Part of a small language model's weights: 15 layers, vocabulary 2048.
Each number is 128 + 32 x the weight over its row's rms, rounded and kept within 0 to 255. Layers, rows and columns count from 0. Numbers have three digits each. The size before them is the row's rms in percent of the matrix's.

# layer 7 MLP up, 1024x448, rms 0.0416, rows 688-721, columns 256-319
098:147153177184218127087149111173128108143114134101091136110175138192151126146147107035148096177113108151153135128194121108120104163140070150107164131134096107117186082148097120110147123187096117
100:117150187115197165148099135140139146109151063161137125075120097110126126156084141112142133074135125199158084123070172091137116161099183135168127115192183137103109122077134130167132130114110120
095:144112154128114121136117142128069067135136128096150082116148169192105072143173129132181134163151133052115157158060123131139126100167128166123179152085085120105116128114112142109135179095106102
098:115120109134117111107190130207079167102168117156116094085156110124094197142121096155140094112172081138094089108089159112108120101107117133087134184124112112162189164132163103101131110193126130
114:099156129140109151136108178133111066160144087135143094076094073115130156126227115146126223140089157116104151080101141153140105127047164128116134082157131119128134119120104075140104049097079128
097:130183109119131102184099143113133143125100153153101165126082082155084089142092096118132118074134104122078192092230156089178081071129082109092134073130167095165159140125210171073190094103134148
096:180161123092180137120144148158141081146134140139131095084165092116090145107080164128107111168161113108178153140140156081152102115155102142069096101108089097102141134091093137172127146107148103
099:093085159172184120206127114112149115106113163091135113167121104184088118103139177087171106141082107180157070110117158156167065144085064107126178122159148130161094112133179123143071156052150118
098:162152136104036188083143094114083166128113116145105126109086153132164110148106170133069163101113160085149131096167147104156082109106146110148116123127139063105102157117109108131187171093057151
098:121156173076169143166112112086107154077150117103153073088157154164097149075147068117101109129084093100129127148164125039111114124171158120131155144107139146160097118121113062115164157111142125
099:130086126094133073119121116117098104172122102178104130135172158090141130133157084137093154146089135133124129071120132094166112133108163128075096156110103113183116033169133200144120130100125099
092:192126147141141153143144152131138107091103134130131111183141181156106174105139131154121167151089123096164113130155135143098125123099031101059119164144157165178110076156094137099122131126095123
100:125149107084166123074208117181140141134133120193077135043144126127110117155142115129159105143152081156119142084194187150102129141141102120115075173117164114109077189134118187147139169219121141
097:151127085092135121137178079169109159124149118120180106126121179088132102046120179072168077084113144102132089161141128159108149108124114126084172115181063152084084162168114076121128131094096111
092:092126107114167130140150122150114103095103111061093118134105128084132139189044159044074060096157153108124169099130138182140163130063178119132154145100070128167123080159126133159188114144150147
099:181105141107160099124115099135067103080163137133164099094137065143120100118143140127173135119134069083115054131103117088131137127092159129138108135161150165098083102119113119160073157127122168
097:215104118166129151131120104079135108157132173127176168198109140143141144206105144007066147140128118062117146128109132114121135116129089129163146148151153136113134117163130195062144168140107135
098:154150171138125140112072098103104197079140121089161162131154080133155083160132150134077125128077135113113149167149146091104158117117194140158139210134120088138127136142111121136149158052112123
107:176143106109134076083123116126182066127129111153164120119072131120134097108181144088142108109151106165153132104112124095160085134071109109122121106199104154111136129142192050162103158182082130
105:142134079173127159109143101122177185147108013144131205105132127151099154162084144101065141169069210112163153078196094161134090115140150122084149141120160149073123157099162069104125140151135126
104:116146144130119153110112138092156088070115139118077131151114151132143191133088137116118101146137133114100119172145159101115153085137123144118125183172126131150120119114100193153139121124147134
097:116072087120162112185084207137105105131113077104131072101119125162164027150092135109165096121097101125112175183145109114148149076087182152162173166096105179142129127157125122091139094176170111
097:156066130176106091080133085135162138132111169136086156159144098133110151123089124151096095098223145135117190124118094076137115142164147133127153145126133105136099142101122148120091112140061113
098:069153105089098124111077203145102118142074129155159137126143129085129057151145104108102165147083108186154105160147109117119148134114113113126176154119174095193088143090160154083110105130150143
100:065094102147144133057114149136121160104145107192098107141131097083167152153086178061151125070154131112149064090121130133187128159139080181150145130062035190125117107093150091158104117122100123
103:138128133167136121167089162167093082143106166193094099145138125149175162080081099089136101093090106125167105154102121097118078095116099104138078114156122152161139134128197116116112167156076116
102:102167074109099147103118146172093067166123152165107101080155196113050133109134123158123093100132135099151062159220099158126198131130103111157143132104148173100082133183197163083080151155104097
102:144126128115164170140072051152046132064111136144087142133109137153180145129136132119126138064109079139100149101134151076148087155131135135154139141208139131143142131139122179142107074160129143
098:108156110113126090155146138107155145141109178160144095105129160145184166094212175136107124129152136131179107103118143168154090171126142196148095116142107119111127110133089099138107105162148135
098:170159180113159135129047122094120093133121129139120138096108159015124155153127140163145165103174108144167168158154137118128054100138125128121145156144128115161121080110174180160140058132116101
093:169066133151117094110083123115160120135112155074138102074154126155148137148165146166092097148081170160123132156168112124128121133125114082145168164158166137148181132131147117141114144152174136
093:134128098106102137112079116120104102097127188187115142081130104131138158157218106156130119167101065131123099143076177122122114144116110084109119141132172145161041132156079162158187125106111147
103:068131160138094124152196112112115143147142128067133127094151189115067117152129095118147125153183156152073138036113101159109086122153085139154132165090086142139106141166186093145104123175160186
105:145143171092089137134140139128064080146135187098066100151115069127126164132176160075124095139090108131135090150118121111177119102107079123123132135096082143178138133166063155145165147100109136
# layer 7 MLP down (transposed), 1024x448, rms 0.0392, rows 688-720, columns 256-319
099:060109100096118092216094130173160138100143184117108120123169121171151199151144183148107131108148167138145091148094114130137118170113164133142098178113120064157191180085105206127133081166140108
101:122136137112173171186079123104153135114126115120147086099139117105120094135097142126122104175123162130041070143161157096115125143102098106087140106171149107117046105121111123145152110069123098
092:120118144119095105095102159065182168124167144163081074108140104131139195063117139117163110107150148128161185238115125152134110098119095098140091159180124126141177098093170124149098111137110159
097:109144105149158187122089112154150143104112095129107214121177119183166138107153108136126161052116098182070095146095141023160113096104096116135147120146130160177106123168118139092181143121147141
109:131153110069183157081105188168179075161210123104145171149105135081144135060221138164101150131148112153129159070089145155133126144121101147103168179117105158127061125169095091109129133062105092
098:146099102116157141091133106149135111101172118159112105105184105139161110121184137171160148186139143080111133068123191099018153041106131183113141131096148092061104132094131080111116131131129107
095:145085175130097149165156156118161189089058128099122105123161163107155196143124153148116141143130073138096162148145092067077173152100151119197137153116134120144165078098125109143132140090151059
099:152103142136129093174125138093152115123145106118123139152145126119132116169122188149107116117123189087121119109185124104121157089114125135127119102063106153147112099090125146160113114066141150
100:128147162098154088131103087119137100147114075160101143115077114161123127129113185165155139186084097177114070120162148124074105131179112124109137114073106155101168127123105142139132050102160136
097:136140135111182155042110151137157175154157095178127120156139168079137157098128143139122085122153131156077121116162160085126062159088068116150172126134137120084095167090215154066135162141100044
098:155163158143136194110136096123140119181135146096157106150134176132123167099149155132136197091101169141163100177091150143118145137124176172149145109164109127125148162181179104101098095099147074
094:150134136188083124119134128094100151126106102061086182083171108079150142172129112178073138128141075159063181092131099161177150136109139089142156111143154146076097093126109153110180125098115120
099:159138191127212181163090118144137136112090095104092193120152156112117200124135164172163080146142137091107150167170136125091123141095099131108137106112134086147160087176149089138143143080119097
096:135141112124110134205081127119121192081178083121167163136099135116158132120087171146132119099118121108182119115136143193048112152123167095140170126142131142083106095145157140139137152144112227
086:155153122127146115111124159088147132146088166203132133141115134130160125104167095160120182158143081104152111124100128110091104132168151081091074103088159105080161147111127139039100130142130255
101:165094170128113126154132149134120131117149088166139058063104150135134152190110147101106138170199167153136113062112152131092111160157191115146078102160083117116090155111079106112187188142149134
097:093121106097120111126148147135080134111141096125123134185127203161174142176138131092128027103163147115156139117099115129144111094146152129144093097144159144115160112110132066088145142151109255
100:126065083126109112158079138142141187144138132106123137062120141103153057141113130104085140185119167187135092124151131135087054100178065119110093092053141129124137164122144154185143125181084134
107:118153118143098100080119106101134119075152111141137090159134166140125094129114079105136095131148166145134109120097152090186057091151112126158108083096133147168141122079126057124129124156128181
105:093140083167142153177146094116164135104115087170155130119100150113160102157126133139041124171053137183149110117121104118159129144178132111159157081089131095116140190096184097084179107192113128
106:118131140155159164122112132096180111127122123107088081139176121123098155122153134069115142110140090104088057124115123113130126086165120073109103157131089164147135144122157112152119098137142125
099:082091140153153151169131138091104112065149098159140062167117143153135182086162119127108140163161144139087067118130118135138108122141152093133116127111195152189121063175130045168099146102194177
098:075070102168117150109156154161122092085094147138149132181162091151082152154037169120117115086128082147137075180096144075094122117087137116143156052160100166098141148096112103112116106097099154
098:135123189096149084163093142138134183157127143161096140134175139134171125093139161098145120126078140157159123216101116111153154155149137141150168176142103137144065148165107196117071132104184075
101:155166169142112079120119106126132121130153154154101124130051117139129130124167096082087140172135121145143159177140088147092147120115198145149146058137171105139107077148144123201113119171158110
103:096119133121133164145111187092112128124130151136090091116115100130137145199112100166153110118126131107120100098116071120146156083105169166112120171189126105128170100083097180160120107122108085
101:176160145130101129111122123141129148081101126095153113127147111145145130136097151141150118120155114180131164083099102151137176135106092136123081130128098083121182116132143122127168166141111093
102:124151104157102142148136071081085134153071074190116099111144146144188109096122158118104108085078170120082111104151111105106100160106130122171128114121131124138127101071177221107080163149141178
100:143102155078146135152096172178106093160153115096078122118123131069106129154109164119121077129136127103139170133110122131121122157184141187136122115180142127147105079170128079122104161139080037
100:157141126137105179084174126165085085063152140139148114089094126117135141117106080062070081157125109104163092119136144162095079116142160133109104148080132152160158105174142157083170122084131200
095:131143108164144185196148135117115155142120096184130076108128123094108072158112158081190131155173122086112119076115129094111093155140120169171163055110105077130132170123135159108139150154138158
094:167185139133164144137099147076190172120129202066159115123143126115074158127153107103136098150125184103165067097131152092089113105113106189172126118081158157135106082134166088071103109115154155
104:148140085179154186149199140179118112146159148186115094092153172115109133053154214091155114128082119134180114128150177139118142158163090115103115108096136121131137183145108101111096103157114156
# layer 7 MLP gate, 1024x448, rms 0.0409, rows 689-721, columns 256-319
104:084148118124118112190135131103159177148134119158162157168125091131134082126158123114111124206151086172174166112140170104097088163166178134100108099132044131107150107114142147080147136125113149
097:121100106118064085133097152096178149187108121158174058130057164112177105137142155187133135160180130152178123116081116178171112101149175126149144133151146129137118108188076097147113130102108159
098:182085143115093073138175096122133117181147134105139092098054111098108119137110134110151108155159185110142157146088099171156177146145138100134077102113072034107130175124095179143114133138129080
097:140164186184100160116142088131131149052031120131121067156133121159079114156080107087145123129066102140155147141157095168128108151157113075123138117150067117156162100156139215125145123077107088
100:092186152108165174134124161124094138135060116133119124083084110139116149146116097085071100081062117125156116147146106124141118153139133171186115172140140051200138201172170223100152112170130105
102:135073134114115083135110135090177118141106150133114067086139127118150160105119115183158107157114090175118163127108139160100169140147061109165159133109095141171140080168098124175170150144125128
096:140094082043144124072167165169164092125182118139149108118116178112098115136093144108162125183148148120130138155111092185112132108159152076086133093130063128119141140089147130089073141105131124
102:131142156094158038077128149102122192137086102154131195155122162151187151189167118105088187150102140137126148159181079103112123140104132077062110138122144109153071173165095190139101123198128103
105:133147134148154126099092111141125121088091134093153146130143183156126128103152161150175100161142113121157119098098186131094175139152124155120110089067108070103143128137131185149178106180053065
099:126175153125154152097100109121166176151111140058216063117086096091165105132157190148146162100078128149120078123123150143093170146132081074154106140139085102056128137171118108110187045085110113
095:157117114100122111099097087117136113153197087116167173124163072109090083104158089109122129109101098150175098088100122131144126123110088147108147195098163200123101101119167157083125147099081148
100:205120129154178103163151121097143067086061129140156180110127106108094129148105156131135143137121131090133106155088131203110131148188100152158073105083082081087108122133167097118157053132114102
099:106111176151109194157151128101163231131189089152113146158035145152092169154122129171144148149128121125126106142171147191098111181154147085111114212103100143046128077168158134088158162158117138
098:131122087141138155095116153127200139164156173122141139105138092138136102101181161149131118138148137199147114155114086172153155201161145096130089099055124119143159109153152142096107196129154222
099:172170099139136110123152162104142172105129169115114090118133115154137084085118146074159183122088110129047093106136145112143136107167107106123140158123120105157065142152121143141144153140075090
099:088166140113118115163115168114096078152129114108159148201129174142097115116141153136140119140128174124102138144131109143125168079049118103149141110115153094068173156171155135140123134127174100
104:075154128146094101102179132099136124152083124140112135157107137116171131120079092157116119130142116113080170103089144164112160150156087155110172142144137131140094146160107143096136123145116072
096:099096160091145141095126089062130166120118106175128085132124168089146137148114101126153138148134153097103091101142149138182133145165116146125099093141123112132169160140129108085129153127117080
097:174138157185160181165103128132149087083104159107165149159109066109109127190144182073190134126163127154051178110118148113151113108193103116094127133122149087087159096170114106107143112160120124
104:080139177121158129105100179137066155160151171099123216173105163100085141114154093118151092113103083070125143050099145120226134121109131123147159142123126114134114122152132164137197132136118127
103:141133084099114123126097120124072115136087171167072123170198102094136170144045123128156115138081127078089142130106142098162125186115142075103135109064068148102148125127106131096187109151129116
101:135088134097098145094072148149186151096163106132102073061158096085106142154097177106138089136097152183164137089130129177138111133092166142131157156165095116106154131072165088137119120100158085
102:132132184165172142148091131103157095093185150119092085130090151116123108101120130071114080156103158107120140168090155147159074148171135053155074108162111068149134170149107138078118141120139107
101:135154147088110168109157195127115156143101163149146110158074116137129104106164157087155163111166059133103087098156116150085137162109120131110221116109169104177135066130077139098146147160136152
101:118087118096108074130157168104117175166138106151158094166129134149136133148079134129140096097176103049104139138081071111049178119121193120155095126185125153180183112121130125111156127185152113
108:147133158157148142112090116101108132108094157085168073129095135114193107145104119112138191082125063170127117090153119121138127128123120065184078114150185189123108147132112164119143141128131133
103:165118097128152144150162109134106111117116140110115148138111181147116121145134162099192078181120105135114119116110132186119188167103144129168142122116130143130167162238130091064150151122101108
102:146111102127157149100127131099139120119144139144126114101168121087110130118129129143212113132105092121174180160176118143181145095114107125166175095089130136162139121179113155122142122120042123
101:094137136134121096110164119099175098141109186166116086059118140132149115168114171101069128191099120127166067171153078101165147143150146161122116112077063142124143108131137157111084147105106125
097:103108099114153187138119195099136085170091161142136110141134135078098135159143203092168157165134153175093096100142107123053126128152046122088139084110087069134111085151109087060123113147124129
098:125126116192098101100161103111140149148089173033108171133097193124103094126147128110162095119133162039098108146131118157136125119102089091147120176103111127152134123108150218043140140137107151
105:167100178092120033109140156051148134158105152098098044152096155110122098156097143144140105117180123125104054114133090156078131175133147094139172171139134152158154079083129156142205139111137117
099:102089110135139095108126077105179156151145195182136113147195097130176103156105152097155110107189143166132074078085144131178168150087138137127134118137211150186153069147140135132081135130144125